From a checkpoint of a small transformer trained on Wikipedia: 706M tokens.
Each number is 50 + 15 x the weight over its row's rms, rounded and kept within 0 to 99. Layers, rows and columns count from 0. The size before them is the row's rms in percent of the matrix's.

# up: layer 6 MLP up, 3072x768, rms 0.0295, rows 2214-2224, columns 64-127
# down: layer 6 MLP down (transposed), 3072x768, rms 0.0295, rows 2214-2223, columns 64-127
up2214 105:19 38 12 60 60 68 66 53 52 39 42 36 45 48 55 39 62 70 76 46 78 31 52 43 38 58 54 43 56 36 23 48 74 47 39 36 26 57 55 57 27 55 80 45 56 48 43 28 75 61 45 29 53 22 71 60 78 51 45 64 49 55 51 41
down2214 100:52 73 43 48 86 48 70 55 45 52 34 62 31 24 22 53 77 38 85 54 77 56 27 34 42 59 47 59 46 72 50 51 38 35 25 22 63 61 50 42 53 81 53 43 46 50 36 52 41 58 24 56 35 43 43 43 33 41 47 44 51 71 29 26
up2215 099:66 41 32 66 62 59 77 49 93 61 59 43 52 66 47 60 74 36 49 53 27 62 53 48 47 45 66 51 71 43 51 54 67 22 29 64 65 68 51 54 49 41 46 54 33 83 31 31 36 70 54 64 63 55 28 65 34 50 75 34 36 25 50 46
down2215 100:21 65 47 50 38 56 65 47 58 47 65 22 73 29 46 64 76 38 84 27 63 69 68 42 37 38 31 59 80 56 42 45 50 46 77 40 51 47 43 64 48 58 74 50 51 47 57 34 84 65 38 22 69 64 45 31 40 34 50 44 52 27 50 46
up2216 096:43 66 67 42 31 51 20 55 60 55 61 53 66 57 63 51 54 40 47 69 73 53 47 25 83 72 54 61 29 50 61 56 42 26 81 80 39 45 44 30 56 49 31 26 54 82 78 65 55 62 34 38 55 48 47 39 46 17 40 53 35 51 56 34
down2216 100:58 59 56 47 62 52 71 47 65 27 35 69 46 65 68 16 37 56 62 45 80 15 59 77 51 38 52 83 50 33 62 44 51 29 50 66 29 36 54 49 54 64 47 57 49 24 19 63 35 50 55 61 44 43 55 61 46 58 53 55 38 44 43 60
up2217 099:46 47 32 59 32 46 34 52 40 62 66 35 46 54 00 62 68 64 73 38 49 57 74 50 37 58 45 22 27 38 52 60 55 71 50 47 34 63 51 59 47 57 66 13 42 68 35 64 51 71 88 08 57 48 42 44 59 42 63 27 18 66 47 47
down2217 102:37 46 87 69 39 29 22 43 28 46 54 14 61 36 46 33 23 47 34 51 50 37 36 35 53 48 62 52 48 56 57 74 36 41 42 41 59 28 50 32 38 25 41 53 60 31 50 57 38 62 78 48 53 25 92 58 47 48 58 64 58 42 77 73
up2218 103:42 41 44 35 63 66 54 42 60 47 30 37 47 30 22 56 29 13 31 36 21 44 60 26 43 70 59 33 52 56 59 51 28 39 55 28 26 27 49 74 59 65 62 42 48 40 53 16 49 47 54 50 83 46 52 56 46 29 34 39 56 54 43 36
down2218 104:50 32 46 33 49 38 42 29 48 63 23 62 41 56 47 57 44 67 51 48 57 42 41 62 37 47 60 48 61 23 47 98 56 30 62 35 56 46 39 48 49 61 42 57 60 59 50 46 31 30 55 55 33 41 56 57 17 64 32 18 67 52 53 43
up2219 097:82 37 55 57 50 36 17 65 67 46 62 76 66 81 61 47 49 51 49 49 48 26 79 42 47 51 62 48 31 55 35 67 47 71 57 70 17 39 66 49 27 32 62 29 52 65 58 16 43 48 39 57 52 10 44 66 75 66 43 61 37 61 56 45
down2219 099:28 72 41 44 62 33 71 59 74 72 31 32 46 65 25 64 75 67 44 53 50 72 27 66 54 40 09 21 29 66 42 32 59 21 46 46 50 48 72 56 20 45 26 24 45 55 70 39 45 69 20 40 38 40 65 29 41 46 68 29 44 73 40 53
up2220 100:41 63 45 37 37 71 64 43 73 34 70 29 62 94 87 53 23 53 53 32 23 52 60 63 53 51 37 33 40 52 58 69 67 80 50 55 42 63 31 36 33 55 61 40 39 14 46 79 33 51 28 73 66 33 50 66 47 61 61 42 61 61 36 25
down2220 099:51 68 43 44 53 59 55 61 72 65 59 78 57 31 59 48 62 39 91 47 63 06 52 64 63 69 61 68 51 26 66 63 62 64 39 45 50 44 39 42 72 60 61 53 34 44 48 30 62 66 37 62 57 50 43 35 55 26 52 35 58 64 54 46
up2221 098:66 51 36 42 49 60 54 56 60 65 49 50 49 37 49 52 43 39 39 58 39 47 72 62 32 27 51 46 47 58 70 60 78 42 23 63 65 37 43 70 60 28 24 39 28 66 08 49 56 39 63 37 68 75 60 55 64 31 69 57 56 40 15 59
down2221 096:19 30 61 62 27 40 46 57 36 46 37 37 40 63 48 44 52 53 47 59 50 74 53 62 45 48 48 47 66 46 60 46 24 32 51 62 25 48 37 84 43 35 70 68 63 33 31 59 48 57 40 49 36 53 53 47 40 61 33 48 29 55 41 57
up2222 098:60 48 45 59 77 62 67 26 44 33 50 65 54 68 50 54 34 57 54 32 29 31 57 51 80 57 46 50 60 47 36 38 53 59 57 33 61 35 43 35 47 50 65 29 66 62 69 66 57 64 65 46 49 29 83 66 45 53 56 60 35 53 45 16
down2222 110:51 57 40 48 29 68 20 65 64 49 46 58 51 35 65 72 38 64 61 39 77 59 77 40 64 21 30 69 34 65 72 47 55 55 30 49 17 42 52 65 29 51 52 72 61 46 48 47 50 21 58 52 21 37 54 55 58 44 36 48 40 71 70 71
up2223 101:29 52 67 33 59 52 41 38 60 63 50 55 62 44 62 66 38 66 45 44 71 61 20 29 66 50 74 58 75 46 32 57 15 65 43 60 53 55 40 52 78 72 61 42 27 38 46 42 50 65 50 55 47 41 45 42 46 65 27 55 61 17 62 50
down2223 094:60 36 38 37 60 63 41 64 54 41 59 40 63 52 42 50 75 16 29 59 37 52 74 41 43 46 36 31 47 68 66 50 56 52 36 40 50 50 41 34 50 42 52 59 40 62 52 32 75 51 71 43 34 73 53 39 62 18 30 70 35 54 49 62
up2224 100:62 61 87 50 70 53 55 66 31 59 45 52 48 38 67 46 61 55 43 60 46 33 52 54 44 40 56 40 56 90 44 22 52 27 40 56 62 59 71 63 69 47 72 27 45 52 70 71 68 58 63 54 44 53 59 59 60 35 27 42 38 51 37 63